config = dict(
    num_hidden_layers=15,
    head_dim=64,
    hidden_act='swiglu',
    rope_fraction=1.0,
    qk_norm=False,
    bias='none',
    tie_word_embeddings=False,
    parallel_block=False,
    extras=['capped logits'],
    init_std_qkv=0.0193,
    init_std_up=0.0193,
    beta2=0.95,
    lr_head=0.00516,
    doc_mask=True,
)
Each number is 128 + 24 x the weight over its row's rms, rounded and kept within 0 to 255. Layers, rows and columns count from 0. The size above them is the row's rms in percent of the matrix's.

# layer 4 attention output (transposed), 512x256, rms 0.0687, rows 21-37,85-100, columns 0-63
size [100  96 105 100  96 105 105 102  99  89  96 100  97 103 100  98 106 109 108 102 112 105 105 102  99 110 112 102  97 103 109 104 112]
[[126  98 141 142 142 118 119 164 126 111 158  89 139  67 114 121 137 147 141 175 123 118 110  65 114 123 142 128 104 127 117 177 148 104 150 140  98 162 148 159 118 138 143 117 138 132 169  79 156  89 147 152 135 153 140 120 158 133 128 178 107  92 122 118]
 [145 140 127 156 143 127 128 126 141 123  92 108 153 118 130 145 122 108 130 137 104 137  99 146 184 136  96 112  84 104  89 127 135 135  92 137 121 171 131 129 101 118 143 130 104 170 113 156 128 136 101 126 163 113 142 123 130 117 165 116 127 145 142 129]
 [153 189 152 121 126 163 161 111 134 136  79 148 184 128 143 165 114 153 115 121 102  99 100 135 125 124 101 113 138 123 113 124 125 145 143 105 143 106 166 127 108 107 158 127  70 148 147 141 143 118  93  94 166 109  97 141 127 114 172 143 106 180 106 127]
 [ 91 162 128  82 108 146 127 175  68 142 169 102 104 119 120 101 125  96  92 141 102 141 102  98  98 114 120 134 111 109 135 111 164 149 121 157 107 117 123 111  82 133 169 142 101 152  83 121 167 133 163 128 120 104  87 176 118 139 134 103 137 151 130 145]
 [150 138  81 110 124 143 161 146 111 150 141 154 135 108 154 132 111 146 121  81 154 168 110 109 151 129  83 145 136 118 147 158 102 136 150 111 116 134 154 105 113 158 111 135 140 159 113 154 106 168 127 121 133 133 130 142  98 131 136 146 126 146 116 161]
 [111 170 126 116  92 122 124 122 142 139  92 145 168 106 144 122 150 115 149 154  99  86 184  77 121 112 101 153 111 135 144  80 153 127 138 123 177 130  85 152 117 121 116 198 129 120 158 129 133 110 146 166  91 186 106 149 127 170 130 110 148 109 130 113]
 [107 128 138  70 132 131 126 159 142 145  98 129  75 125 184 163 150 142 111 144 109 131 167 138 137 156 102 131 150 115 164  95 136 163 102 107 149 133 156 144 151 154  84 211 104 165 162 125 154 153 157 184 133 104  99 134 147 121 143 123 110 134  98  95]
 [123  71 108  91 105 147 164 138 135 118 133 128 118 132 114 138 129 150 133 131 117 166 116 103 124 125 131 147 167 160 119 114 122 135 103 121 153 117 117 187 122 116 154 143 123 139 112  98 149 160  89 118 127 129 114 137  97 190 109 173 101 121 110 182]
 [103 143 130 139  92 123 116 173 126 118 169  70  97 124 150 124 124 111 136 134 178 141 140 124 151 141 124 143  83 126 188 120 103  97 110  85 159 157 104 133 151 131 118 140 150 158 112 107 126 111 175 103 136  78  98 137 130 157 134 162 159 123 110 102]
 [147 100 120 127 149 142 115 121 120 109  89 118 142 131 129 123  84 125 183 127 138 121 149 100 140 106 168 115 103 136  98 137 150 144 109 130 106 107 123 157 111 109 132 139 139 153 110 188 144 149 139 152 169 137 190 145 142 131 131 107 137 168 143 102]
 [144 150 159 125 151 135 130 125 109 108 120 143 101 113 161 154 124 110 121 131 111 105 163 121 107 126 134 104 158 153  83 125 134 123 199 194 159 130 137 133  89 140  99 164 162 162 145 117 108 106 156 154 150 147 132 115 119 178 113 122 129 102 145 129]
 [117 116 101 124 131 141 147 133  92 116  95 107 146  82 181 120 116 161 134 141  69 131 111 109 117 164 115 139 136 127 157 146 129 119 148 160 122 155 132 133  53  97 118 158 131  97 143 151 150 106 129 138 113 122 125 173 145 129  97 135 125 135  91 133]
 [ 88 119 164 159 122 130 162  93  99 127 119 162  87 105 143 172 107 125 128 165 190 153 162 116  88 119 113 113 152 146 156 120 123 166 132 130 181  94 132 128 162 166 142 131  84 111 104 138 151 169 152  60 134 111 115 128 116 126  99 177 130 114 123 101]
 [100 139 195 144 148 149 124 116 168 138 146  93 136 130 119 119 115  99 119  90 126 135 147 150 108 159 121 124 192 167 140 113  96 130 155 149 132 109 155 104 165 100 132 132 112 130  89 141 150 157 113 112 158 143 182  97  99 140 110 107 130 136 119 105]
 [131 110 128 108 172  84 122 115 133 111 100 118  96 123 152 144  94 110 162 152 153 152 168 131 128 128 132  92 110 124 112 149 153 183 149 130  82 178  92 162 141 112 127 172 123 122 152 102 142 121 118 105 135 129 125  93 143 128 122 161 119  77 151 103]
 [175 143 138 150 123 149 154 147 138  83 123 119 145 144 145 114 129 115 152  73 152 129  83 143 129  84 137  92 114 116 113 116 107 131  98 137 166 127 144  98 171  75 166 101 144 112 104 125 142 124 115 136  97 118 119 127  89 127 157 130  99 134 138  99]
 [ 94 135 105 125 155 101 109 157 144 128 108 124  98 124 120 155  79 121 110 137 125 147 127 124 108 135 111 149 164 178 107 130 175 160 136 138  78 115 114 164 158 141  74 118 126  76 139 138 134 115 110 103 135 118 105 137 126 157 129 175 128 113 158  82]
 [140 106 125 154 102 113 144 118 103 182 126 116 122 148 117 143 108 104  69 106 111 144 136 179 147 134 100 107 132 129 134  92 157 143 126 171 133  94 117 101 124 154 107  86 135 113 104 169 101 157 117 155 148  82 120 143 110  98 129 102 171 150 129 104]
 [119  99 145 121 109 103 168 161 115  93 110 131 144 137 110 106 122 164 109 134 154 114 160 148 137 113 162 159 143 132 146 134 125 134 139 108 127 102 156 107 154 143 146 111 130  84 142 119  99 172 135 131 142 121 164 114 115 133 115 160 148 156  91 140]
 [148 101 128 144 145 113 124 125 113 103 129  93 100 112 108 120 162 147 156 127 120 112 128 106 151 129 106 149 115 125 152 137 143 108 107 169 121 182 134  97 119 184  91 129 144  76 140 114 102 106 107 157 114 191 114 105 139 209  96 131 149  97 145 153]
 [180 134 124 148 152 153 114  79 117 145  70 136 203 193 154 156 161 161 120 143 152 120 133 156  92 152 159 144 136 143  90 152 129  90 172 110 123 116 135  76 189 161 139 173 155 111 131 147 125 120  81 154 139 113 188 102  94 122  89 147 143  77 122 180]
 [103  96 129 132 106 134  81 146  75 147 128  78 104 137  79  68 114 100 170 150  97 130 172 102 149 123 154 115 102 115 127 152 128 123  76 140 144  99 134  97 124 143 105 141 156 122 143 138 120 108 154 131 112  53 143 135 135 116  80 103 159 140 174 105]
 [122 106 137 108 137 106 160 136 132 170 153 127 103 117 133  98 118  91 158  65 179 123 114 134 163 137 125 115  93 105 157 134 133 154 124 147 102 161 151 150 131  75 133  86 136 139 114 153  96 112 151 117 104 113 162 109 127 109 138 154  98 156 127 153]
 [124 110 132 181 163 126 147  70 157 125 155  99 140 146  95 113 116 102 129 128 177 117 129 112 118  78 138 118  96 138 137 150 135 116 140 129 145 126  61 161 143 127 138 117 144  84 119 108 140 137 139 108 131  76 105 134  98 151 112  91 147  98 134 146]
 [127 138 189 131 154 165 156 119 157 137 131 130 121 100 169 126 117  94 153 133 126  99 140 168 148 110  93 115 151 136 158 131 113 136 155 146 108 128 128 115 158 142 119 132 158 139  99 170  87 115 150 137 107 129 110 117 127 109 165  98 181 136 161 134]
 [159 109 108 117 104 156 141  98 168 118 122 161 153 115 147 131 119 147 151 111 101 149  85 154 171 105 120 133  97 135 122  93 109 162 136 164 108 133 160 157  96 128 127  99 151 104 128 184 121 136 110 149 146 155 135  60 162 109 143 127 101 144 131 149]
 [104 149 172 112 128 137 164 114 101 113 109 154 124  81 142 139 151 121 116 150 100 102 122 141 133 151 105 144 107 113 117 132  91 128 101 138 149 135 143 117 127 134 158  84 157 148 118  89  77 145  99 113 106 157 118 141  85 110 106 154 128  96 145 180]
 [100 153 133 117  74 132 110 105 125  89  91 155 131 151 136 114 120 159 106 144 113 144  95 121  75 102 168 166 121 147 159 167 136 144  77  98 114 130 157  98 138 135 163 110 138  93 128 168 128 132  76 150 120 147 146 102 107 144 143 128  98 124 113 137]
 [152 125 116 135  89 126  95 106 145 158 141 147 140 141 114  98 155  87 152 119 174 129 144 152 129 124 127  84 105 167 107 143 150 135 151 122 123 110 148 133 161 170 144 109 129 157 109 114 110 133 110 137 120 190  97 109 135 139  84 112 127 118 127 119]
 [185 144 124 110 161 103  96 148 152 113 200 143 150 116  99 114 135 116  95 123 137 113 131 151 133 150 189 164  70 101 138 128 122 185 141 125 108 125  82 102 103 129 135 137 107 118 146 136  98 133  92 165 118 145 152 141 140 141 125 122 184 158 100 130]
 [ 94 106  94  96 132 189 162  89 119 106 151 153 114 125 130 114 154 144 146 185  98 130 123 133  94 115 119 123  88 135  88 132 147 127 129 111 123 127  93 105  87 147 126 128 139 133 137 159 142 119 143 171 139 154  94 175  99 122 180 142 146  91 162 165]
 [ 89  97  92 156 113 176 152 138 114 101 127 151 156 115 122 121 144 178 135 101 128  85 112 105 136 129 128 140 127 156 154 103 155  88 145 157 117 106 145 102 157 110 103 140 152 112  99 142 117 105 128 138  88 127 128 132  88 135 101 118 114 165 121 156]
 [ 76  95 137 102 118 102 118  78 145 209 157 108 145 145 145  85 152  96  94 153  96 111 135 133 113 137  98 116 129 117 146 136 133 106 139 125  98  95 117 127 119 155 117 155 121 163 143 120 127 126  91 132 156 117 144 105 163 137 123 177 106 137 126 150]]
# layer 4 attention value, 256x256, rms 0.0703, rows 22-37, columns 0-63
size [112 110 121 111 116 111 105 119 108 105 101 111 119 108 110 117]
[[120 119 136 114  95 142  97 137 112 108 181  98 117  98  85 104 148 116 164 125 131 136 142  76 121 116 116 139 124 128 135 138 115 105 138 133 122 123 107 164 144 137 129 124 140 171 150 106 111 114 109 124  43  69  72 128 126 141 125  95 157 146 143  83]
 [140 153 137 117 162 123 147 122 135 135 136 118 103 108 102  77 114 107 128 150 100 103 118  82 147 138 136 141 125 162 147 139 179 124 105 123 139 142 109 179  93  78 117 146 151 150 109 116 150 151 139 137 119 137 139 140 145 113 114 114  92  97 141 122]
 [ 57 145 144 156 134 109  65 155 158 134 154 136  62 164 134 144 104 157 116 137 129  94 116 115 131 132  81 145 119 132 175  78 104 160  83  97 153 122 129 141 130  81 118 122 157 122 149 160 134  98 156 125  70 123 114 134 106 127 109 102 161 140 111 130]
 [124 158 125 115 128 118  79 107 131  64  59 127 162 142 121 126 138 127 119 146 113  84 131 144 128 127 122 150 126 125 153 108 139 138 132 159 135 151 116 151 104 116 155 158 137 117 138 110 137  88 104 145 106 132 129 188 190 172 114  74 119 125  97 121]
 [168 155 147 127 135 157 130 124 165 111 117 125 146 177 138 155 143 144  97  65  79 132 132  98  78 158 104 116 144 145 110 141  95 125  97 118 152 127 107  84 162 138 152 113  95 162 109 120  75 119 120 127 114 107  93 123 106 111  84 121 135 129 149 138]
 [ 87 103 133 126 131 164  92 110 126 121 156 140 102 129 150  87 128  94 139 125 123 122 133 140 126  96 112 122 147 106 149 143 103 101  90 124 152 140  97 107 124 111 129 128 112 156 137  96  99  84 122 141 122 111 115 104  96 107 139 150 159 106 126 145]
 [ 91 106 104 107 126 123 133  83 107 145 106 141 105  94 139 116 119 172  97 109 156 122 163 120 107 104 145 146 129 116 160 134 145 146 147 116 143 123 126 118 122 127 138 135  64  99  98 147 127 131 114 139 113  99 110 176 166 101 141 129 151  83 119 120]
 [115 126 133 164 137 115 163 111  86 133 124 100 130 123 170 156 123 138 112 109 147 127 138 141 114 150 147 119 117 135 105 159 138 139 104 133 116 107 123 109 110 123 123  98 117 113 145 126 110 118 121 151  79  91 103 143 100 124 111 160  94 120 151 150]
 [111 101 117 162 131 109 133  92 108 181 161 142 149  96 160 140 154 116 124 134 139 156 113 108 132 142 107 113 133 110 136 127 199 106  82  98 103 182 107  98 129 134 104 145 108 141 127 109 178 115 177 139 118 143  99 107 144 145 147 144 122 100 127  98]
 [111 112  76 152 133 127  90 130 207 149 144  99 127 125  94 122 136 109 116 111  91  81 169 149 148 121 130 171 136 146 118 100 154 120 133 128 103 137 119  98 136 135  73 117 136 138 113 103 103 153 141 121 127  76 122 103 128 108 148 120 129 145 144  94]
 [113 114 146 140 124 106 136 153 156 137  96 143 120 157 147 101 150 166 152 133 127 185 117 147 141 104 125 182 104 118 111 130 122 132 122 124 154 125 116 137 165 126 136 144 123 115 136 119 136 149 140 115  95  91 157  99  87 109 145 105 115 140  92 146]
 [ 87 135 164 125 104 181 114 146 137 156 130  92 110 145 127 100 103 136 138 101 122 116 122 128 136  88 135 117 126 115 163 113 129 109 116 126 118 134 189 168 154 116 114 151 122 140 135 105 167 110 154 161 126 135  88 140 143 146 139 164 123 143 168  94]
 [111 128 130 140 115  96 124 147 111  92 106 134 124 105 142 164  98  91 106 118 140 120 124 104 138 138 140 139  71  70 138 106 112 105 118 137 159  94 106 131 136 110 120 103 141  83 102 119 167  94 168 146  81 147 100 132 134 148 101 115 133 147  91 133]
 [147 140 163 114  78 129 149 135 164 165 136 119  76 124 114  90 112 130 138 154 155 139 146  72 138 118 124 126  92 117 120 145  91 155  88 169 151 124 138 102 121 150 134 124  76 151 136 187 129 129 132 139 171 104  87 110 127 123 140  98 153 118 134 112]
 [124 146 145 147 132  74 138 183 173 106 130 164 140 157 156 128 113 137 119 144 151 129  95 169 118 112 137 147 155  63 131 146 100 119 132 193 127 138 116 167 116 157 132 148 125 126 164 111 150  99 139 173 145 145 117 148 160 112 149  70 140 158 159  93]
 [120 178 106 144 125 119 134 105 128  93 160 175 154 130 107 135 150 152 127 159  99 122  99 141 141 140 136 163 155 153 122 125 141 155 105 125 172 184 146 106 123 132  98 129 151 115 170 124 144 158 130 133 120 133 138 139 101 134 131  92  88 121  86 118]]